Each number is 128 + 24 x the weight over its row's rms, rounded and kept within 0 to 255. Layers, rows and columns count from 0. Numbers have three digits each. The size before them is the row's rms in percent of the matrix's.

# layer 3 MLP down (transposed), 1024x256, rms 0.0932, rows 983-999, columns 0-127
105:103103112101164089101117140092141120122131099141146104122129102122131149178151161118169109143124138121104104129125107127113117158134132124159122111121162076148131122118100101125136118112111136151113157142098142085119133110156161138176101177130120157158153136115154173136124141094117147135118097114122171124174123172107138158180172167087157077158149106162089108120106136107110136137113
100:071136146148099166147096139083110113129116129168090106120128109108150159106123117132134091126131099114104110102110094119126152105141139133128166077154155122151125171120136126106104109139096116133124148149079163141188159113128087134132120111137189142189149140075127138126114137100130111120098130081136164105123117062128144163134146127129133115150117138156083122124128114164169176139130
096:138191104213149128178144118111159083110140117141120116125137186082127122147151134107113119161140133154128151119099144104126123153169094156137108139146092104177119137114107106179110101107150107119148182126132107125118177120103123134136155124146145106134122119123146136123110132138148141127140142142093150098168143134137140120103097081105092154122123113151127158140135138099101117119117
095:147135069118154136106122152175116110163114154115119110140112137108097089154132131114096141102183139096111164096097115077117113160129158129119102104097117143158166106116152110103136110148138161134088122130127103142137141114115150122118087152156094140125102081153107167129125145140147133138168118117108111102089146162112159099123168130165097137094114156152129169126108155136138154133071
102:164114112124130155137118136199141120126128138125100138128132173134122141120107148142153139135170092131136134094129147136090101118111137150121143126123129127126156162131102167150120158176131106113172158120147126122118133076114151158086105120101125154123164125101137099093157143100098141127106139117140137156121080052099173079110083190116144121169115106133142106136139123148077142135147
101:150120120105099131088134146164108115137131121163131150141140113149130108132179151094149095082115129160081157143163162141086096143158090129101120114108133141129143133147125147119099158040133089114137133107149144128108154170145151111134134114156136134132130085171149148174123115117118132153128120186114108139150097132075153137100057130140093155110116066114125137131115119144132134148102
097:131160140128128144119119129096103127124092102155152137111158160141102119139186153133119135158135160137116132177129117098123162109156124155123121143161088148170099130121136108137116131145163149149146117151169131112145136163121134182135175115133200182099116149105159157137145139118083133137139106120150128155121222155144117159119142116137094158129116153141156160151128113160094109137085
113:133123126140135183140109097128124106146092164118113162128099101118108169125121083161154141114126124167153196133114141108124167097126134134093112119108141102110123117135124126112101143028127163110109145094128131096146111123127121138137150103137101142134182134142106134190097123144117117146083131137113086122149106132112079135122119103114152144143106096145130093121095118130131142123138
100:061155151125149123095109137174109130141149112094116124139100108085126081131124131125126115111133125110096128140101118127143133123164109115120071100152086112127161114137135103086120171043114104105106142104112154122150173124155097170129115133147112142088145125098153082132122146128156131112130109124130157113156099131106151165152146132106132123113155079141148145121117137116162100107105
100:138112145164176101124123141088142108094189158132184101131125118148142092151146123136115134124153163159146121124099137126139100137118132148118088130151143129123163132168119082108130105182176132085147125149136077131125158119133131173124153119157108094116130101148116139102127123103126152129120133149110132096174119150107144137127132125125127098118123115115141140115087188173134153128179
096:105146142119127112115087119125165123110120107126150126086109165129099155154142142113099113140109085147121127106157182123125144149100173125141147140146118111120158075144160132133113098148159089133100139105121117117116095125140098172117081108117145122136117123136160123113147093114139131120119169173112127108098120121092131177175136147089105159134122162130145119126151112113070128176095
096:155124156139118163088134122173108112119106107160111155091143148173130177143147139101112119124163115169079129136118091132146123151158131172153109137090167178126114167118112133122120119160136114108146121128114160108128121111151113137116130095123153132161142133116083110148119131116116155120130113094109127126137087165090142134137107093138120122118116117146103081149126101128089111116147
099:114117113127147124112072169109127177138125136123134118107169133067151090136127143082101141136165124152120140181112105127138123194099158142121168116159148147097126137145160104130163135213104161116133105140150107168127140085132151129135105177132119106127086129122141126108127119110133128086128148115150125119118139132109158128134122123133096127135126119167155121162128179118105136124130
101:138128109124106120184135142118152098126106116161150128164095144130121123086127075152108152108124140105132110094088150175131131117099098120110166126110104083109155126169158127164140134124099127098074164100107139143146134136152112127092119144103131116145135163114134131155120125159106120133158148128098149050106109134126124132085157155145129130141114153141075107115158149117108144101123
102:169092129101092119142166102177086110120078114124128142105137159107116116117140128121135117118140102169162172140121140083145104151155165107085152108084163120094107107152147141127192112116139107159122123105099132123085107135142091141142146114149128137151132125142195148143128135103150128139136178127084122131166095127101148126134137187110103134139120132116084130100162124160160155131103
105:120155125142113046125151076091131140144098135107109119129133133124088147129106151115158108135132113101090090151173130113137093182151110127105139176090125115146105095132109117090132131056115129114095121163114112146142137142101122137148133101138134134173106151126142115123122105131126090103136109133145104148106112137111111128125147155129140095145131164129076176143106076151095125100130
095:098123110200178135152135126078135096097135122169151130152126127090093143130126128146142150111155130153126159147122084153136150083133127139173123146166116131115115110118117087048102100091115139120149124131103143157131138133148141151096078131088148164105162130132175126108127120129157110153129104111111140122125117131151103098135137096123129080154127126134130146173122102102147142089170
# layer 3 MLP gate, 1024x256, rms 0.108, rows 984-1000, columns 0-127
104:192118115120177105184160116100153114173151150110109137143124120110114136128116139121110180123123090163094119118120118135166154146146123134119146155109123140121120100110134160128128123093139155124135116146137100177102122115107147131090139120160139128104150121121074134108116117130120147186136115159128116107177119104165095162155149113091110127108120121060134146157143144116122120174139
097:131104122169073117146126113139096057126129141142098142159116121070126121132125106134141124144134163126138119155139114126148109098144134164138129096098106120156154135127135127115138123107110124127152135129165181142145148124163118116138156141147121103132106090094114103070135126152111139103077123126105112143134098129141145144111096128138102149169078090092121141171189141145147188131107
099:179127148122142113136102138142146110117110136158145106136188128113117128151127141122145115150140084149070075169104121091125111121162131157114087139137131158102166122157147094141115116110138168150100142138084109132107140133087169125116107133094179129161114118169115106116099102135112140075094127135103120134088145142106092112136144117127155130121114126126104120117127129128074118093123
102:144122121065102138131143141131134146126133143155127114152133122129144128110106165095143119150156132107109115162100115130113130146161112083053133111112189105129123117117116125107110127141182125111146113096129112146096150142087117110098108107123107121136150136128095147070174085160082102126115135118118146065099123119153110132126120182109124162139132119083121158134148139110161140134112
100:073096138078097161083138133106119127129118139110103161126151126094098120128107128101116130135125134127128170133069116129144091155152131143135155130140145149093112124114157088120117143092140131139101126127143098128114095121127114124172151122160155145142146178153096124148180125095124163104107102142151106126125116147159161112137146116131132145150126111116111112142137146115154136139130
105:160085128163121103158178150132170138145110124117110121085110097116092171138099114133123098132119155117157104106090155102121149119074129150084136110137115121147155109155112137136122086113101113151117138097123133095130136145171139142085120134159130121140118159151112122150167123151101106153138136113118112134130132155162125113112177106130138158110156120139133120115140128156110081085100
108:152113115088105106108154109154125114101108104132134104103120130124108150114142129119122133083154154139141098118134092130102121158126140131111141124133146165139099119072132121168117085132141160109149112166141105144162137101153114091118130173114111085106065108121132111102168158133137125129098140110160140179143106123141156155131130125151154157164128147139145137120135153103116121144131
100:112135150135154156118149097121135139100145116109118105113107094120118120132093146167142139122139104132128121102100146123132094123174092155122126122154086100156112123178111118148145194102115094122139118116157126112155165134137114161074124153100135114145146091109147123125124131102136138136107149118087147104122115094146173124143151180116095121117137119109091123078167125119119145098120
110:073128134140120156110155104114113143155092111133120129095146131082121140144126117122136136136162171113082147142141094133103119113128112119132167134137131115099125166139117136158130077079167126106056137084101151113098132128102158125127108127080132159144115170145147139158102115117082179157127094106109140117097169115144101115088111128151121088102140102104109078155188154141105158124110
093:086182108111105147121119093109151111112167133082117118100127174149175090156144106118087145095105110109156153108107136155170091141112077114113141121137099164128137117144161179169116118129126139122086138109115151127078112110104120153089113150100124096104132134142131146122124134147087155093117160136131147162142112137096132150133112114139110127129096144158195163150160137125126082163132
091:121154159097132095160157153133140147170167105177125143097127148144136126122149145123123148131170114170122107150117103130128108136139134150126094150160141094114096105114176141118085176098146124134146096168142147152162108112119141110083166154118147127129157105160153146121136173196094163136126115167126146120112138101140120144084093077152107107128096133124143139140117123135096117162137
110:199115120107176133126093089106126111136094116142130116141130104115138117129116093111115116103138106128167113127139124097125181129129158101115134131159121140123148188149145089146104124082110162120157126164114150087129083162105091129147111169153160133188096116124128129141154103126118113175134072102125151112124118144088108102134172128130166148130148139107120111152160133107137128127123
100:122109115157132128111148133101122099125105104080110119145093115139147108131120103129096149122142139128194130119157115174131106113126097181096136098071141129111108105132088130123087135133155152139087122147167119163119145131105116094109153110112095112144115174109166164128124152127162136112118141118121151085128161141126128110161145097107140139161147148121152105116094120119133127102118
096:145180146126139142102116132137136148115152124172134132108164163097156132131161117123104116141151157136131146094105120138118095113154144148152123133184121131138132173094090169132146093163102135143120124138142111172123131130082138111113126125114093105126122097195093137121114161160185165131126121140137132158100105135140160115107117142107124160139143168174131119134116138093149120079137
107:124121117120129104100137131120129146126156129141127157182138159148138105154159089138100127106158157128139155101147137158095143098122130129117147152154109138113105059181156192167116094139099100150130144166132138104156090162137093165155135132115142093106128149142143104138122135143137130141129157155112125120097176118168104133154144125121174134144122121115150103124101079082158159187125
097:133128173100109097087118091120098147134133154115133107121134117122119141131154109117102118151138148168139114112180142110128108123128156148145126140149103076167131132097116133126071131122137082128117134159137108113141075132123127166147164122127125112125125177140122165129104154095080137120083136154114095138120100135110134131139131082100170169119139174137124124115119127090096156152079
095:084057106074163130121139113104151139120118128115085115174101092138161141135143124126146111165132079126114133192148168123127129149101139113097123149125102088109162094147126157135083113081137167096157115114139103128160147114137099117134115083132139085138147138125125128093067116142128106079151147103154206149123115115109152094125069116164126151166131159106142094115126127146120135105142
# layer 3 MLP up, 1024x256, rms 0.112, rows 984-1000, columns 0-127
098:148136140122207100119166100093128116139139127154090104112106139143108155141098179118071115133140125126123075150119181126133121095164143101104104154137122147084158124151126169168114110128100147148162121113119108140155138130085144176145108120141144124116130167131139129148122135143116106148130142138153117155107112132199144127130170162106151163171119134090129152120134134123146129114107
097:118114162130123122105085104146108115133080111081146109130120117128101132132118121147130111153127100181131120147152097138152165116124130115139134116106142129091088115102115114098118138171106174149145095166117154106180172149205148142151123169143100116132132099116149137077115124110158133160146147055122108144120132148138092110143125119170145110162121141131107147131118094132130149141114
108:118124167123121103111131114075131124137119101116088158110152140073155170124130152150151118138106132167138062184146100150151156119145144144168170117128164085124089117112118114138148114065125123106163140095116074127130122127195111127109143122074168133137145185110116095137164147126129123141119106168155131103132076093137133124150114111098152121202146092084120116125131148160086109113172
098:108113094101129112161163110134129158114115132068142090133138133175118166109159120132157117076137084086178109120131145126130073111112148152118141122158075116138155107123114074118079153124117103106069134128137137079089109145145143090145154149159109122125118116104112119152139116143113148116154099133111114119123099121134110117167202133119115093103136082144131191129143140117115128106110
106:086159116101148161153092144154136139110082121112125140099130203122140148105131124164097141126136122126140113088112107135145129122123142120113125136130101127124134127102153075137153102109127147185173117137163140114153108108131099126126118162103130091106109125082125128139150157098137101136149109123108150141120161135153125136171164109113125144135141110160121166135113160146137145156148
099:123118108116132171093135100123069118095105132142143163125132110124101115126128144137151158104172100114133129110084147196114153131160139075161090122119111091107111140155145155123121132134113099147111120132094121135116149098083131113160110127140096133130135136112118130099112164112109123124135115128064102128174093121144145122106088125124078087103126122139143106145119137084145125092124
116:133134108120117103140108142125132120127150113116115075150124153156161181106116134125104143126111134151106075104154141156118130150141110086122143130098160122120115129163179157116138120172170087118132101148135114145135135180126112155125123181115152146112126160156139129101155113097134111123147133127134128085126147108161144138123159148107125129127092115140190164132119146129158086140122
095:165088126154116092156145150148176123149130129121147095139109126139118166108129104111187151142135150126090091155105108131125141160103180169102142139127110164123128131103141152133139103140125132152122085131170156131131111101109143131136148141132121149110110177110127161147127145167138149139125101159120150097075147112127122152107145097114133108135149139127130088158138141158138104119162
110:122138124080133138146118136122119135114080098178110150139156073121151101126115101126144175111111167086153123140115089131076167124113117124132127127137144140102105141070134082136169121180124176140102129145141109136123131149181128082154093133120131137091137114089155128172128128166176120123117159161153141188076125106162094100128097154104118129129116162137140127092134118103155123121135
100:190120121156094152137143144116122117153123140135072141161119113172117117092095128112129118154131156105133126118109088118124137106102118117182140112078133128127125163154120091117150171095106161156126124172126119149130158086115143099143152134110137119116144119148080148143116181136106118149151083117129140147147121155126131129091103176133087103142123111167134148109084143108155096096136
101:105146111109161120197144135102135143141142150115155124151096146098108111123123128158163138120106116112150126105129165156110133099111115097146162106182082100133100112112146101132125118112073157084097163136152126131111171145122140159121131164161109092122157102142146148104169143176128108137091180148130131171125145155129135156177135133129159096161104169124127156141165157136144133144133
112:118116092120154125121108140073166126102116134121189157138122099128124154109127115087140107148134139107131132112103092137137150112122151094127147141150121100133114148140084124162132144099159161178088125142139111112150143160122175095080117084091120163057114120107113130066126158104157184157168128114126130176116117144125162133125086173185099056116123097162125118128114102140130134174115
104:143105130130136152137106106145172078128138112128134143122080107153121131112177138138155145095125074146131112145148101115086165124122085138083080170098169125094094128131123159121123095161139129132127099100118129153122128136111166105128110155137155099118111138144139148155112102152141121108147159070159102124157111104139139112133152128168165102126136149115106143140131117176161132113086
104:143128106131141091156122128076139149148136109117124162140109152102136132138086134138116159123142139100073143133121086183122156156132111140098124142126065121140099157125103118155112135147113156121104082166144103113123124136097170152157110121086147160108159134121106117097106143106139140157113110071111109132113153096129122095176170108136086106144135123111142127180110111117107119167115
100:092095134147149124132125150117111165114109130149137102159140107098113114117125128122104134112134080161127145137164129160161108122133158148154099111156104160130076110101132177103173112099166128134130109105157134151143127120124163131133123130104156118114129085123133104097114132103080135130127125157126092117134111118176113156132146132169154106152133135111137095150130134138101147111137
101:161179108109172138154125115123164180118121140102128135139098168133139122098140144136082144134110105088128101081096126130112146158148130124100126098088134059148157113155124162122087134120141132100117128112137151136138120130103129153108127089157109110137134085138119124139141134151122133147128168130140123131113154095144139120113129129118088098070081117135165116120141126169160129123137
091:145083143120105110122105152129148137144130135061127124141096124180144143119144138132131123133138083119079113089112146123141150137115158134138142140119131135147146104139159130156141145101151147079166119142119105161122168110167147165134138127126145157113134132159191126107125155099124134163127156115133178124142103161119150113148103088142166104136134157084176143114108087140116106137141